config.yaml
d_model: 384
n_head: 6
vocab_size: 4096
activation: "swiglu"
norm: "rmsnorm"
norm_eps: 1e-05
positions: "rope"
rope_fraction: 1.0
qk_norm: true
bias: "none"
decay_fraction: 1.0
train_tokens: 625200000
steps: 4770
Each number is 500 + 25 x the weight over its row's rms, rounded and kept within 0 to 999. Layers, rows and columns count from 0. Numbers have three digits each. The size before them is the row's rms in percent of the matrix's.

# layer 2 MLP gate, 768x384, rms 0.101, rows 358-406, columns 288-383
099:467497432498501486484495511526491494512494462528469507528508451508498501545467520437491518505468503507525492514510537489526523481510528521522514505520483518536520496516510513502503495529461528467517521486512472456486502519479476482487508489483508460521527454476491495508499533528481506503
094:506526517490481478557496536523529519498516517476479472512492481513515522539489506541498502481496513481500533494531482516496413516469508508498501517480520467505532535548517499528494490476535469522460491493465537524514479442512522529511536500504485508485485484469455543522504470510477509518
103:469508492523558537474524519452501463479507565522518464497525443481555488448492518520510471531510487501505513530506534518537492543473511534490467537509507456489466507522513462492525505466529490501467498501496486516518475530522526515459483531497500498522460479502496492496500524476441429494
101:476507514482510534476472513501440506518472500476527529502505509506510476503512501467519500517525459474547471504498494503512527485517505486486505522526476537496494522507495493512495509493504522539468462493499468465477472512476505507503517523499474492474477504532480503541538483564486518491
101:485463517502516500464483512527511488455507499481494489532503475506510472511532500533453509481485483444478500498528478523509493508464508500477447490486489498480523510503530462514462486494520511513518496545474504520503501514534517487480499490480477521499449487467491488471496492460517546511
100:514499473494538518503491508443505509496446462527481533511560434501505504528518470471514502490521477492494501538446516508519521526518471496516520521480503509499514504500498504459490504510488486498451498496464551472520460488509460482513480497550488513495491481544463525469481500494501529471
097:514514457488461515509518461441488476495511529519547495505539499498534453479530520518483516509517443508557514520491475472476488514479517508476478489484538499507527527489473493538519490471499510530491493472516473486531464510491521529526494496534481507516449512498540475478438542517520466477
105:461519518482501503468534474493510501485511531491510475497526487504500493501511476475519484505521477503541509482470534485474512474518464533517476515495522499500487517497513546538466487505460440505528502510528439461509536485518500494531517540509514520521487495483466510505510476504499502501
097:488463509479500507508480523546458513532517464517574473490498467448519495498487519495522528506490481521488550493562479487499542437462483542472504467496516515463510514531489521495487513476517535466533475490551463527523496469469521525479490458522504491498523488491524503510484471496468516493
094:503501495542458518511521491482494493468492514511506506490487489525535474465514533497561493509530484540477543499552521556522498517481494508525491488543493512522491484510532531506506485504478536512505470510521494517486492507465538446525468516507506503511495485519520536526499507524531503499
097:523495513520473506504474508506518481441456477501514492474475524496436538530503517499529486510518489494487444497504532537530461504494490530521453513534535472522543500489473520528582465504459539516449514531498484498494471505518474490454510486480500499498473498500489522514515508484502510458
100:504550488497516508538513502515492495523478464521485518485509493480490535455506523444530496506523494465506495541544555469518515530522490486530521511501509507527463524419522478510543496502506538493498462502507481518491512528506507497462490497471485489496497486503546569498558507512517522486
097:477514479504509496478552463488488480508555512495520510497474527517486520527483509512496533480493468516497499519472506466512533527476528553514550510502521489482465486515477491472413542499452458515490542508488544527507530487500563524543494516490463499493475473500506477485523484512453513504
099:467473552467476524485522518511498496547490493478487499468461506483507478510540490559528515476508508493530498511544511482488492495493510487532537484525494483529492514472531481509491496520555537494504494473482487508481502513531498521542533462516473506499503477510470501479505513521456493541
104:480464471510487532531545490479502510546470473535505478504489501462503497550523493506473517494486476507525471467536467475518506471473489524502534499468500514483505495465454502522517520490483547516505484526479505500535493463485510521494541511494537479481541535499568534477475478494514482508
099:482496511490472533525496484520524524495524476507528496492447537458484501534491515543515473492519465477485475464510475510510497528512477472481487510448575453487486487523509528499509544519509476491494504480486459520515502513497477513496541504523501502477531484508463487483482515501511532484
103:498518518514507494484464502531533504490476508500501499468497519430507466548462524513488505538534495462510456522478502515488505537537488524526434520505501470454478513517493515479520515519513514552462522518499437491504543468514458501520475503452475479459465458514515527518509496478513504505
100:493487514517524514456487488502536470479493497520494471493496501482487419572530514519477527499466500476537504494504520472507510473462542426508489502485517524461527502518489534486521475476487487436511461496504500491507522505510511521510529481494509491511490484494500508460468523549457500536
098:495479528536447485486529407538547484499491522454521500522513497506495477499460487479506525511541476452501525481455486532532504490489529459492527515527496459528483530513487482529465515514503491524530500479505521479456516547489491511539495486559544521478463486504471483498502535473512462531
098:474439440466460506536468477532515508503479502514507495507485548482510490537522547461525537480480479454540499443500477415488488500516489498480489494483503549497504504504517480509491490470512485489526536515483524510523549523551503503550506499486517494486565483466478501474498508535521530538
101:504471494506539463501471467488474455462503498486481514491511491512508482480515526510500515497470463457548528498492497528508511499537506500491535501518465511497464510526486508532486492493420470492523516472510503553510481538492502479496502509502487506514476478445475502473512531537474488551
090:483466488477476486515523548555491523461490483474530517538511507488484475473483492507531509484487482480467517489516484518545498475552485503492522482507472517478533469452525516490507528510527477518491503494515479506515503502463529492500518503524530530456463505491468522517522511524494520479
094:525502518572488511533517496507496542449525470484465548541497529502517513508464542503529501511520504500520532469456551493510508516498496507484483522528470522501518496443517468488468519486495478506480550531473517520489578516467502533496475504513502522524492508463516527484459479504497530489
094:481499482487507532477534474502495548491515538481475511477490527470487501533478457520500454497524490508510505505479479527513509540512504510472518469516490491497501521470509516492482520493509496529506521525450503528512484483491473477547488478498458472523491481472515482507491479526530516496
101:482474525496478499464505489534512526463488505424455516502484498487479512511479545424502478495520495521488502471539513506457514483474501491514520495510475569524492441484528503526480527510496539478519482483537488530436487521487485465468539471514462524505522428472541473463516521541462487481
099:528525492475520486497492515485470480491514500507519476487514510516489536519484511528513511493525480473440498515475505487487514502471502483471531498504527482482471495499477470495510458487451497477451482511495527544512470508525493483505500513502501538477469491466508532485506492520475539492
100:487498535519471515493470507473491515505516492491502482480501503474501502505514504505520520509518560494474504559508514486544448521455455478513449443461543518488532550507518500458495477477523489514544502492499516543478495501539535524496549509495496467491522509497530489518504513473457459502
106:478450463500467487489466487499498495524479491512511482462525536500486437535539501494490484517513486456504502496486474519478456561479557515550466466546513461478500510513494529461511492462502488515480465483475464488500461483488448514548523497482508474488478456478512507503496485534521473488
102:502445517502523537510501491483483525489492503498488499509463476510488477540476487497495488470438511504457523525475502536483507486473525463508513473470481500479491535504499482544483509497521431494457487532536471521512475517463532550483511538487487480529489509504534495481532527510498525480
100:517439469533504496510451520500504509507491520504483487475450512512502485524529508510474500501526460473495514495501480480505554472502519512482530420497511484513489503478505516473515497514467526513544530530464503509502533502477456502466527489506530523478466473476462507504512543487475539507
101:549495512438553517474507509509541484524482505489575496513490503525537478501506488470558495523435505511493529519544497506502490493493507462505489508503514476500519490544512579524533484531457550521485504519530474521502531508500480526500539534509541503484494503498524548490517502442480506495
102:492504497499502471484518489464526448541502499515517493512530532516479506526504514508495501493484524494496493491505477478518440480511473530508456536486501483512480526493460504560547508500517472501524460493516532496522509541494540479437491491478455560472555487539505517544482487479520493535
101:509468530519533531507513541474493470439474539497462451509467479491544488524469481469507531500520465507504536515503498496556463499549508525505502444496516543521483508463540480543495486472493483495533518550523505520506443513464500500526499534480517521499483471479479487500562523508476464495
099:503500455560511526491484531465494493498487499549481482475479500535507488511504493503520491459492443499480531546504497521545507516500455512506484507508483533480480534501544502453459459499519479478470471496468512469472493465424535486452486526514493485534459548503491521518512484513475478530
101:514502502509465529508504504509488507535467493533507454490466536499475534528498502502489489481506505467501465475510529475516556507468537531481537520508467524502492511530509487529470511553506490495526518493464463543517537512508497525504502468488501490508495506509491484500464488498480525492
107:532487487526520446507492512470533494515501487551516482497471496501508520513524519515552533467498488494464501486432486529531478546490508505483492479489522506514496501537466485520469488485497527532493508546509491554523497503469496499478510531472495499445441503499480506509504499472473483478
102:467492530498556508524421487451461511484496508481527490489476532460517471485518490469494475486506490477502552531463488474482507550552547526475499550507486506489486493518502525512493549508491518502507513494506481463512516462485445489526475508481519533487475446479491507503495473468521489508
100:494512520498521459448548481460490492514468498508490515479537485491557474511491484498497514483511499494475471512509516486521509536488505512506500476509539495503484504476468548478459498521499510458509525476523497501472459549500486507509499536507510519509458467530514438524512472512520465541
102:490495549474463448471504465528506537484533450523438481475518532520500474524529480492496506494465514516472544481510468496566484480541482544492512468512468499527481520471498539495530500493475497485517497485505480466523484475528518515502534526461534479491525520478492544491529484509499522526
101:470484478464493485480508478461488479451487493514478514498510495496517504470456514476466533492477523492529481502517530513465501484489490475513473465485479485543462517456506533557491482512514538523508479503509460488499520517522483496492561489539525490465543492461521465535517504507518489491
101:509525460500517518502486496516532523494504497530524521526509476495497505528509514504478520500479494477523482512480528499473501489489471523475510478498501458529537489443467429453485483505517547525491455465489469504565543490513485484498514518540510474523515476496562571475487505493554509439
103:514489479477524495531527490567511522486528536501516477491458483508497519511484473532527498510526491473468489532511486507519502480493555525514479502476502516472472500525508507510500518491481505472522495527457514458497527522483480531506492488496524504502479492514461542492554519539516488489
098:514475500463519483494514439496496511463509474464512450530525519494502529497494517500540526493519517502514505503501532466496490445504463497514479529461581454487519465498471514525500513480500523503494508508506479499554512475545495546503547472502518541522540501504523508457532547498487482481
104:468500505562523502490499474480485507483499463534493492473473483509508508533499494485542488524478513511484517511471533511533516539530471504511514482520512530508475504523501527512510502534527478450523505519509531496482482525525459454503486463477478554462493516508464497549542532521538503486
102:485462528512502500521499480471495541475508536492499521556451488517509520470500518545516486500519542509509519525501507491506501488467514543471470498475495512477507544513459494494500486485468519512469518518549519474502520498497469519513517506521508500503475476568519534545514456491517540447
102:474506517479430441485485526478532519464530487461492503497466565447528499517502464504527468533532509565461524524526544540524496548456532494509523456512505482497492456471486499529476508488509520497480540497532477517519496489533463477530486490484505535491508477478497546503468514521500488523
097:463523506498497505502490479492496550462487536498519521502487513482473539494558519514495474495521532493504479510498473485545508482496481476499525451508529492545521512494502535505488482533516513476469528499507475479467496542507537526534499492470516545482526536481503482499477535472508523485
102:508494483511507515496503526499516502512465479529493523439486514490467530481464495509532497536542543488446490501495480511508508514457485503467504497534496545512533478471517497516504507504496529475513529566511479488521499531487505495487486506516474476517515533462495479495504533466488532478
103:514528460561458488518484486538470515524499555490513496465499493511506499505510520485531477511525487506492536480493477474516447518502483458498511488554517461459477488445532500474499474531519495493490501510508501485487506524489548550539476475469492480553478500489494507488499516509506522520
# layer 2 MLP up, 768x384, rms 0.106, rows 358-405, columns 288-383
099:529483548504440469503522494523505504470531474504487509498474518492490510482475499481526499482518500556518495459503496488504470498493481484523521432476518491510513528509506479444489489508525472499529501489571530502523560521507579479549494504480493506507503495497558532524492468510514496463
090:490502482495465479538524506508513542532489493479478495499559535522486489495524495535530534529510498504531517483513519483500494461467471512435527528483484492532511480443481487504522495508478539497463515519457538503489508507511462540504490495509507468486500484489523465521474511525524484475
099:488538473557502504518477504507512453515491561507495497529510495492493497502491485519520478474537475503537557548517472543475472470500534518492481507482537434494538506487525510465525502483508508495509518520523465469521516480492515514473490495515465505490512520534528488513501469525491439486
099:486489515508481486476466569475534469530508505527490509481502483492528538490526484487496531541492464510524470492467526493501489529539528549499453476523506488532502545536525489515519516509474498518488495551538489485516467478514507481470471472516536536510488463562519497484519493512507447460
100:452480515455500492526498527463475535504512501499487514484497451480527493462546492488522517494540487523506462506505513544491520494481484473517480497541494531533512516500493509539503500521482484484493517471497487491492516506500515461469513509543516523512540464492479509527504493462474496461
096:478502526509521512508479480502518496472527505491534502491490501490493524477520510547525447504508511457483485456513473495499485515500533482491493464518469474448489488499532500502540517459483471517471520466511466505490484530482478528474529499479466500490490531517448500509463487511528523469
098:521517506495481469484513495493510489514539461507468472489529546477517477472554526479518516507482499551503528495484530523486432504576543463489509461482494483484496544486508447501478500483498475477534494556503521536535500512517484479493529496514520527502556495487525529499517517515509530465
106:507471491504539509482506498500500451488485481488443487483510473489493515492467477525500478483468510522530467521492516503467502499470512501496489497513520478523502503500500484542509526490510477490498466474485516495521466500473513485483524496489517554490488505484511541527511533493551480528
103:472487490492484503478485473504516493491521491496485491477514515499427450461458560485511522523503520499506503459489510490484508486542502485523512488506463483498501486460528493530528496474483456540508538521514530541511495509503488483479529526506485485498506523495500501494462512537487468508
093:478500485509515513502513500534509509548528480455494478508494560513505497522488459509478500492519480496520507520521544439515528486567490496549456495509442512508544477486448506520515507455517544514507521517511492495473533486490499503538480486483509489526459491502495494518532536504461514530
092:491495480517466531487437529505473484492503504482502486534488486489542494465485512478483503537510486454494519501481486509494514544500550501500515482539479467512489499508498517487467528537469477545500500458530510524499452452534506510498456496512477501530507495551470482544447514531506459482
101:527503515499517478502528479479497472494517483544501546471462473507519518521526463537508508489471492442493485489496539516512434505500493444481479483505498498484445517465480478468503462534489515535534532475503465493511455522509486471468481530475496525522482502541515521494523566471512578512
107:484522482503529530511514524464473530483514483486513484503507491544517477477495497512470516483522458431507503485522513508492461539525522518526550507520531476468450480501475514484463526483485487544457500540507492482523443451464509514512510526514493476482468469502490483501479510497465494522
102:494498526543507500482509534469492476476464484520504537523492525495498478429510486505535524510464465525492457499473534526510521521488485502479530521495507445502489519539502505519499517477499467443482497525489488477470485500523475533473459545495477528480510481450506488521481486462507459449
099:485510518498522508485504525531516494559536487497449449508509481569555448473488455512473514557504473474516473521547503493499505478484455487553465508478558513483481512527510539492460513534519511522505467505470483506490488512449505521543456492509455539513515501508515560516484508491510551486
105:503507528470523494484491461479543512524519489495462480508477540498500500466498453499461509540512497522451517496458519479502544495485505501517449534531481518502493520466504467484466473501528519510544472476489469469502507455492548520504503486508505527501470527517516501519488482493524506513
102:479529513484495465485510563508497493493468506431473498506472513532490461531506473541500508495516521514479472497484469500499484532489463504518498503484516520520478500494497480507532491476563473499484443489556513501459501513485530498484503485519460466490509516491473514472479499504481506523
096:543514527496509468504492451527533487531485494514481520545493500528503502466516510502492494531496456533483502498527505496477476497500522456507536485492499460529493483482496490490497525457465518503498527471506540475518492512499491453529523447522475511514510527491495522518472497517522474473
112:506516492520490453497521545512502478491455516583490500473517527499475499479469478501496507489500480529510474504544568517515540488493503530488524512437476499470524480518493526500516484475523515482497500492522526542509508531515529487510462462464461499489469491499532488507536460464485553490
092:537469520487532467502462497506493510505474520460531495530509464524471481475485491492460527491521498461533505499479545487507484476499482476519522473492475468504509532487487517520517511482451525546481484479549521527485519503489509518509491489524554548530512506474514495489523517469496474513
099:512512492518533515517519544481526522571515477516536534491507429520535524520496501473462499516520520493505486456518512489480512494468497433493493513516508509508558505556492494497516458436531510465529490504481495519471533499479461533442499505500540503470493556515458504535536538517488484514
087:530521548500479494481535518509502456485521497466519487475492507518526506498500444525503468480499505499504456519456527506523487541537483500504482549476527503534487516489500478481489490469486488458504460519459480509519471525512525509479534479462480473502472472500475557484535506454484532465
093:476487502521515546499465488508502499523554497485488493514484478557540510485458506497476510501525526506540484515485471466519484457489535535488524505482516509507510522501502529501501523493468514527504501496481497483480501453455483500514520494527474478540506501461505447545512495511498507497
105:543528477471535483476508541530494570496487516530506506513524492516525504511489525492491518521509469532465520467532489545529500520524501453516527487538512502492543528472507490479489525478499489512501539502518502491513521515480507504504476484542498499523496507467513498499490481471534497509
103:510492503504551507466525508477524536446513489481470506525515493498533492492515484491496485531488493482454480497479438520533469521438510494504561494486506465499532484487524520525500465463501500501500529470491485500518499505485473482525566468455501529479476506494496531503484476487512470513
097:459485501518513494480519540527494465475499481509495458549500528511450490527448497528473517488484490519467465527491519515498504504468529513460514484491526493511462493516507497503490476521503524507509528537518446544495496498541515471517478489487502495441470503425496522485510504524563531499
099:468516569564538505540508530486520510477515492526523493473466449506526524513498502484474504490511514505493510492488518483507497493538514492533484448482513480459539532508497496498479548519511497494487447488494486526474489472529535491474497520449511495484467461491511514498490513479504436530
109:485484495485484529522496513495504496519537534515474533436482488535428524461531507516506477532508514454489470527463515501526523518464507498480498468523504490501521523508518487474433516551538456471483503534486480478490460474469518525515510488522469526523452500461482518468470523478509479503
096:482477508514476521486485485493472518516490513502491486497484502499471525468473506455531496516536504491525497426471455494543480479443461479467491518510501484497504501541524497508506524491522512533482493531512492504469488488509465496499486513490486516514469528473510515508511520490500474450
104:488490509466495515478522490508508497513538485483502499470522532472510514501521473479489497480475518497482551497514504501466504492518488469536466455533496510473517479484481509417463476506464506514482560467477463510448475536467444536528489496499507501477483468484502478488450536465487481518
097:524503483483531510497496500470516506482503524497475471496510497494493528483521459496460498491477513508478499520498515464537537541469526492482509501460530490551497546498498498505486484477503508497516529483546479511538489544504500494472497461503524553501508480527507491523527517494507458526
099:485479443500473522475483478468494461508519507514518480510505533495509461493499442472496496472458469494516513386519475502479557503508483486490518516529506531545466506524501515440498494513510470506521465479474507489470518460495502497457492491556499521557440526452475475488559523496450500508
103:501510468554474524517479520497508527434491494528522468515511517491514510516532486474537467511500501473493516496477510497501470494523476483503497510476495523465486491493488516484462552489553493450502522473529503465501491508556527492514519458508536536517454456500473462482520493490470547479
102:530492484517467522474499494491445489532486491517467435498478519497522454518494481508506471506495472471486490492511507504491546498555488462488516484538538493449453485495519536476457548506509508491543481488529514469500554471537528484519492507479545490498538510452526500475497462483515477497
100:451512542517520517540508534522469456501488490542464487510471525496502458525500538514528501515521514528494460543509518468500451509476502469506533481469506492459525526516499457475492503468474480525485515506513496486503502523489488483494508518524505528487502505505549540471527511513491503480
108:487460532480520509487452511529507501510514460485512513472502468508474501520511503467535501522457486517490501528538451459503476513487486514505534476493516524550518523492484494520472484512503488536505522506485495485494474513523483541502525515535502467477457484511451516472470482513474505508
103:503515477507504503495488480451522520448477503534499496496483511455523513540528522541524482504479480456494524502497514548497521501492502513455472504508507505482439558539515500516490475534470530479530528528477487481502492519501491492492512472529487501524486453499498527486472508524470526527
106:502512502505544536497486534549485498519504500509552510504500506517504470486489510520497513494507485516542506517523539532507473503460500467546496515487523503459480435463484524516489485507489530520555479553491548474525488460489455505515480507495492466496468515551481501534508478537458453461
102:471479474551500507500494468513520453462483514490512496521508535482530505498489532506535473514527500484543504526501524490493499521493498492502470483502548485510479488492485493530493504481471502499516535516470494525468513483471510551489472448490460501494465456478507492483525476511508462490
105:523501485470484497505540526495451507485519512503486460488489470495529530511483489503436514477492502505490460519491549527507475437512525518473465468472481479507488504514497466519488510508501499521495481474509528521515490468521493514532479530504504522507491502431518476523473488497563488512
103:496493500511472516454516503479567535497460467449505466511471528500545541516567528514482498538507506473515455573505533478510493460511495504489474551499495493500507479529468492480477523520483505469484489496449494513446493540532519504489509487480446483519454440529496498495452493544508493503
099:527496496530520506532508486530524525510528541502469526507468513525475490532558516517536517490548532513497544455522516455506496480477474489490539481454507519504503461476505484488520524474505539516542442500459479477507527543442499514554517482539488464485539521477529481486541555530513466519
101:514493489498494510504491503519528477542514563494478521498506493500471506474506478510465487515499494512483447501521483482488504508500503526493512543512469511482492458500482533491508487477494524483480519496461508468514541488492525488501461514414498482524449531519532514514508489464502460470
106:529502517531521509532513515500520542483522496536515510485508483489504492549469502490543506512516516495446479474450496475520465474536456540476492462517516490457488513516519535526480473474551510448455527495462511491462459484530474486473468468500552479469514576527428561545505531520501495503
094:509479491481514524550526516502490495500512526460481539528516487487474528495471477529485516485492525528476520488507503515488525485494506481514505518506469485515493488583475504481516534498500516485481512500498504505479471511535531524520450497497475506540535513510572515524477499511476518480
102:490475476490505496532496505456511518497480508472459524489475487463526507466501477555512505496530501507483517529484502502485469451536541486519551501508535527479515523472449507488506479554538514488534507520573522529461485492501487502473480458515477529469528537515476418468511505494517504511
093:466501486502520480543513494511462517471518503484484544492491522465535493473454507477479499478514479517440504512533492458476497474537512549498454479537511538468474477516482508450489520473523484462502546524484436508479480513483523495518455505460482479554511517436491525479521536518539527531
100:481499489492520518538479489457480492506480464503506498557473494523524479480509479522503503498504483509542505529491503519541514484468500483495489506493503518557503518488526484522496508522496536523498507493486537491531494474499544482490535556467482512499506488508549527472490471507518436458
# layer 2 MLP down (transposed), 768x384, rms 0.137, rows 358-405, columns 288-383
101:534483488502445531505522530525481528485503469475499527495541527515494501514554487513507446456493527464518459473494529516523548461482481493549466519497483507513503538532468485526527451480512526489463503491510532486508512499516468482488520534494514492508486530508482509504479574527507512540
095:521501475472544544467528495491471472497509446468477495501467458468513491489469528493496518517444496515483499505490525515517483514489542481507481466513498503483485514506492518487490485493510536487493520490511508491516484512481560505503494520502497527515518517488503477513514530472507479501
098:461528501510492445506494445458511484504511472443499547490503496503498494501540518511555533522497514510501457503469490453520535455532478491508498438512521542513527503532508481511455507499526483494509483439505505530459463484460507543560516503489541506510459520459492478519522484457553488467
103:494514470514561478525471520479486481472488519498489490516501512507563469524510516503512480522499461514465545476542414500529533485485520475524507499515495495515502503511507522537516478492549483544500507491495511493506522490541470513551503500509450461499517521514489529522496533461445501477
098:526522491526471535530489450530542497500532489505511490480446545479473490540496501446499482475510502561507522515483500511477452493547486463504545509468492495500468479503504507453522511469498526512483518527476510494538516492551490486520495476552507501480452507492538535492496535497508489507
098:495517530494496529515455479450500480496478495477464488489484497510489530498493524488487512484494491528478451482472501534483517485521467486516512548493517485514570504512517480450472482515465505490494472504474524471514467497499446483539512494535503496492518471519476559471486527511493503523
094:487475495492528486490520506534505529525498541543484549464521522481495515563505417487510491524509523483486467489526493488542593479472493525542507497499495487470520498519501547509489503512499530501475493498517473487485513495540464518478464499527506490478497536491444537530502461508487520490
103:467431533523483480463525481484519488510489544504543516472504493524501432478480473498482541482511472476530494508489518480480471489493534505519514493514490546499547538458488471523480507523478485501550498465447464507462503494495520473492495549517490510534506503512477491525542487483531518449
101:452516493492530497514507496484494512525484517487571465485501500522491481521445543492525558494525519519506505544498530485493455456540512522499510494462489518518528526487527533465491526450490515527528461487538509517488504516526477525418513526541526487478484520509506520475490520464507499477
093:537502545527508559493498511490527514471462480498521508497522472470478465469497513471483501493499503545474488483474502520479490510491453514493525549492522483552475520546537514511494520513506468480488489472441496510489483517497497486471489522509488518488548503490544529534480515552469494470
096:487504496509489513532487510477503517535451539525521493451535496495481539493466499547477480482480462497484469532483531485505438491480524506498509543462493540483480536542495493517449496460498508530497529518505512501496531498475480460515503500483516521517463503439516492488481498475512493494
102:550484478490515546486502507488491506500493474517495513474488446508469469528492430520520465495508508532527507500568511500527472494494485499469462483524484515453512494491491544508505458509483454536533483507482555524492524498493529507463496507475472476498540505494522504501469516478535495452
102:523481462493486534514476479478484508522521522507517513502531480499524484524477495491528494529519511540506466467551482515484455490479497442496484500458568469485530521472508523509510476507504527524508433503487501505510434454482511523468496480488489469492496537462488544480499510461505478504
102:488504535529495485487512527525527497516534498510470513521529484511509468537524511507519482544514442485538525509506530534511504486502521496525503490478490517501502509496530491521491452491502542503442470520514511505500543505479509533474515473488521516491502508498486500460504495515511526496
098:471507499484492514520539472493479504495529479516491532508526475495499524526509500462505533513502489495489526489511479509464484550510507448472516535520508509522500473510446526494507469493496549456510522510537480508495464513500486503465540482474557476524492514495512503503471516443466501537
102:506458493469489510510534525519495480515460502488503500469505533516562485465508481485501502498537470503518473494525517480540527434515492512495520483529509489497474493511511489485496489459519476510502492541535496511487548486487456456492462488504490530528482516483498527511508521465529508509
106:497519510474511472496505463519488523479521477444494523463506461475480459521462507481537474435518545555507503549516509491533498450470514507525481512540504542499506487502520527495490530483477508507517502477480523482491517498513446481521508518527485495500471492489484484448484463477495497493
098:477465466566473512536510463525466527484554496554548541462569536503482511525484524502508489527505489523483447445507512480486529520488475533506510503525467512543494530497463471506512481547469482543496520553509526543506461491457480494467488570496477510465516504488484451492500482507493515475
104:492477499518442479520529486502542514507455513515496512526510531507417489523471473489541551481524492514524517477490486507528534517507554502510505474527497493506493468496494539524494516480489536514534528467496502507449550513503496535489504490526506514475465485507494493486484513500515525492
096:504516489470519471529502506448502502531521538478550493518466499516506465512554500541541488494523517493449490475505475534514493517540473504493468519481454476553510508479499504448474503461511457486492519463497505509493507539476495502503500528501502488541474507487518482479488537498522476472
098:516511522508500471508472506460473520478460478439495477479509453479476473499501508522507498467485502482493511484463512511485481480529488516487533483489495464482527478547512541528471502480479501499532498457530482543486450549471530480499519479528505472501471455478531499474463493521488475489
096:493545478506534503472490456509511500539499519498485491496481520528475506504527515565468487513540508535495504451457492464484500488438518526517486511501514485521502502545490482506514472495491522524493522469502524467476482497505438509494519503485455454527515530537497465522493496514492486543
094:457511491465521517468465490515512468536475496495569517458532513469504510465515486490477502507485481502463549458531482546515462498494506481511518494499527489478494514519448482460507496495510485510483467484488469504476463459506521520503486493521481482462482545568466474504507513525481456490
102:520497494506506524502495538511516534519479490498516488504531452525523518485497460471483516446475497519505535416519539549485516474526460482496489530522513464491513520525511471513501551468492509479543540487491480505507471518495508512460497476457488566517466450503505491461472495527521511480
104:535495462507487498490479508462544499524481486492540494496465434499501487528498519548528511492486505538487513497533505480490545499484496498501508466473455494487506502466502480504513508544469451540509495451522462501479453525476513457501538501450528507479537459501535496481521488485493477490
097:574488505488498510519460487457546495556473515438516486486507454476503489472479490482472514500509540500514509457459456482517524462514474471522499504523473505480506515462471470469521506487481475502514480460502519495470524511509506522496509522482540532516563512537497452514472503504461468515
100:545502494502498514561521503510504491523528482488474498473464526468560505535530489499477578507495488467489506488458476506504489496510502497516529495532496507508477440482500492462530502475509462518504491516488512531520501467546469481474516504492508472425551500510540529524468489506508433505
107:497437495491508484499561477500505520473511474484507485479507477534509527482496484508496500539522466468535496455467517497507516529512444502497507479502472511508510504468512517493487507533557497478457528515498526479494518494450504461541514539546496473524481469578500549544486483534477456461
101:492515495465505467484512526484548454508487497492477466479526541514498487520518481508473500497512489478494486513515479498526435495504471500498450532478543491535513509470509499460533462488488515485531492474463544492500482504471516474497479470536496531461511512458512529572470483472528525491
106:537506537500510501508541527488526499461499512478477553491557467510505546493458518495546462463514526510511527493481503488487518496510498503494502503481499495493486515531433507491467469500487532505487469497533494509501473489504512484536443484505485528476509510478424499482470508493516498503
100:490511490473496502516522516523461520527531562508491520442537461499508504499498491493534556549517542487500536480549474520505518473491498561506497502478489472456533540495505516504515476496517466454509495496516473530469484483525513493512530520466462514507467527512515508490475498500480501544
100:526514517465498490545526532497491515476501501475488496490484480486546463472517550514495545485506497475471533545506538524501478506540463526514485476515565472527515471522563482517469526532458499431545522540490501493546513507498486520541525535497487497524514473500539529486474535521496492467
101:471512436448438550485526508500511509515549480513519494505552489486500481472509480505497487508487511500475467531517508485463497457474475479520524497490492462484500445509477441531485559529500490555510504513520497477494509480461527541507494504448466506529463497476512524501500514495522530504
096:511519508519490483476541500520543486499513494485532519554510509534528525508475522506446497483525532545478492469479541489441459500494468535480545495508479507490494495532492474510562495496479492509501475492526505514503477527453516494537517489518460519496454513495486476524479488502503481550
098:468520484495452476501518495505475552544486490532500455493520492472496527500453483499489489530479548486473495482520489506582525528446498505496507485520482444517483459500514540500520503507519490539482490456494534549465501519447486539499482497470505480444499498505523480494517512500503490497
105:492526506522528462555498493495548497503549472501514528480506519511500529513552521499509466487483469495497502451498435511473449493509444507499498485494508532500519530511505504516544526465480516540489494475515508544507497501502466483497496516477458493468468496467487481457491481481519528481
100:489511489489475439502509524505530480504515459490474454490525545511514539539517477549491480497470500495454497503500508459481505512482497497487525482465526504489489486480479508490523518523457510512509506474487489478502530518471473480543434533466496478495481554477491474500528477523560519505
100:509493473483523532506487529498531523502470527481524523479503528501519498555498485495442518462526554538485458539495515434446536485485507522509495475509472497516476490527466503489506509487492442488496516476513515533505499532508470488496496493481517461420504497452494489472538527506568523513
102:485504488513474457538485458495481504489469469467511554506509502462485511501488488491493505457476502485497524522533491460498527439545502513526490509446512483474507507483529522457545484520483515502488490519515476549493460486486522514494519504495528504554524488524497529526503494497543481500
107:498480524485527520470535486492485517475477512444450447503495463495458534501495541493532502504525478481456504504479528507519475451480521467507492535477501518522512560521474500497523509492550536529445513482518488491500469491502480460449546503497539497452530539514519434517467521545484537498
101:508484534510508456493523505500523540524527512535488475487510486499500514483490448502450513495547507500524514468464475498498529516489506487464509508523527489502518477551528490495461504538534529513579514523475511505540515475514494507505535496504491503486501522520487505450501496528474516483
100:523502505548505509471530493498488539536518477514476461478516517511491495472502544467486495520474488479522468520410515540500473487505481452484477516534486522518502498485469495496508472463544491488470537451514490547488488508481475464508460496495465500512494494482526495482526499526510461489
101:503495504498487494480507468452509480534463540514473523471489505489499516536572497481520491499503482474514575474496515464498522536472493529499556491455514477481521514450493524471508520480500487501507477488521483522524534486521487542478507518459524530498526497513475506523512517496468528501
102:492481504492519521509504492471494527502496527469479486503529517514493475494481473521523449498493491528498509499524488481475508479524498513547521490499482462501499489506489516489514530498505523537524466477475491510448524492470505535500500558550472497480500539484491522526480501488463517505
101:508545488480510494486474493527492478504502511505497477453508504475518471477530511461509532504498481468489476465514530516491492531502531479510527490533531500553453492472525477553500498495472455504503480538472487506480508525487520515489475489460524515458490529484451424504522497501480518540
100:477475462499471485460500523514506514497528500535471485514480497488497546543511493476513536490501484460485482546480496482491513492524490504498501508495537552480474489516505484505472474508546538490494507492528508463542518510526505493526520490506517464512484505470541515481469497513515519542
097:504451501469481499504538499498517493458504432529513478510515518473474466527512468519552495549479548475487508476509463486527494558477480501529519497460476538502508491509517493499537494532512519460474465475490507519533530487478530470461492502539474503516497463491463521446500502537561482519
097:498510509527504540454494531536483476492485509481535514483476551528473501457453466496531515490494467522464484473500498510472481505512537511509536510502538473460514520472534491492549512484484533521516521485475532518455471474487524494510490505469518549523491476516495507523504513482513555496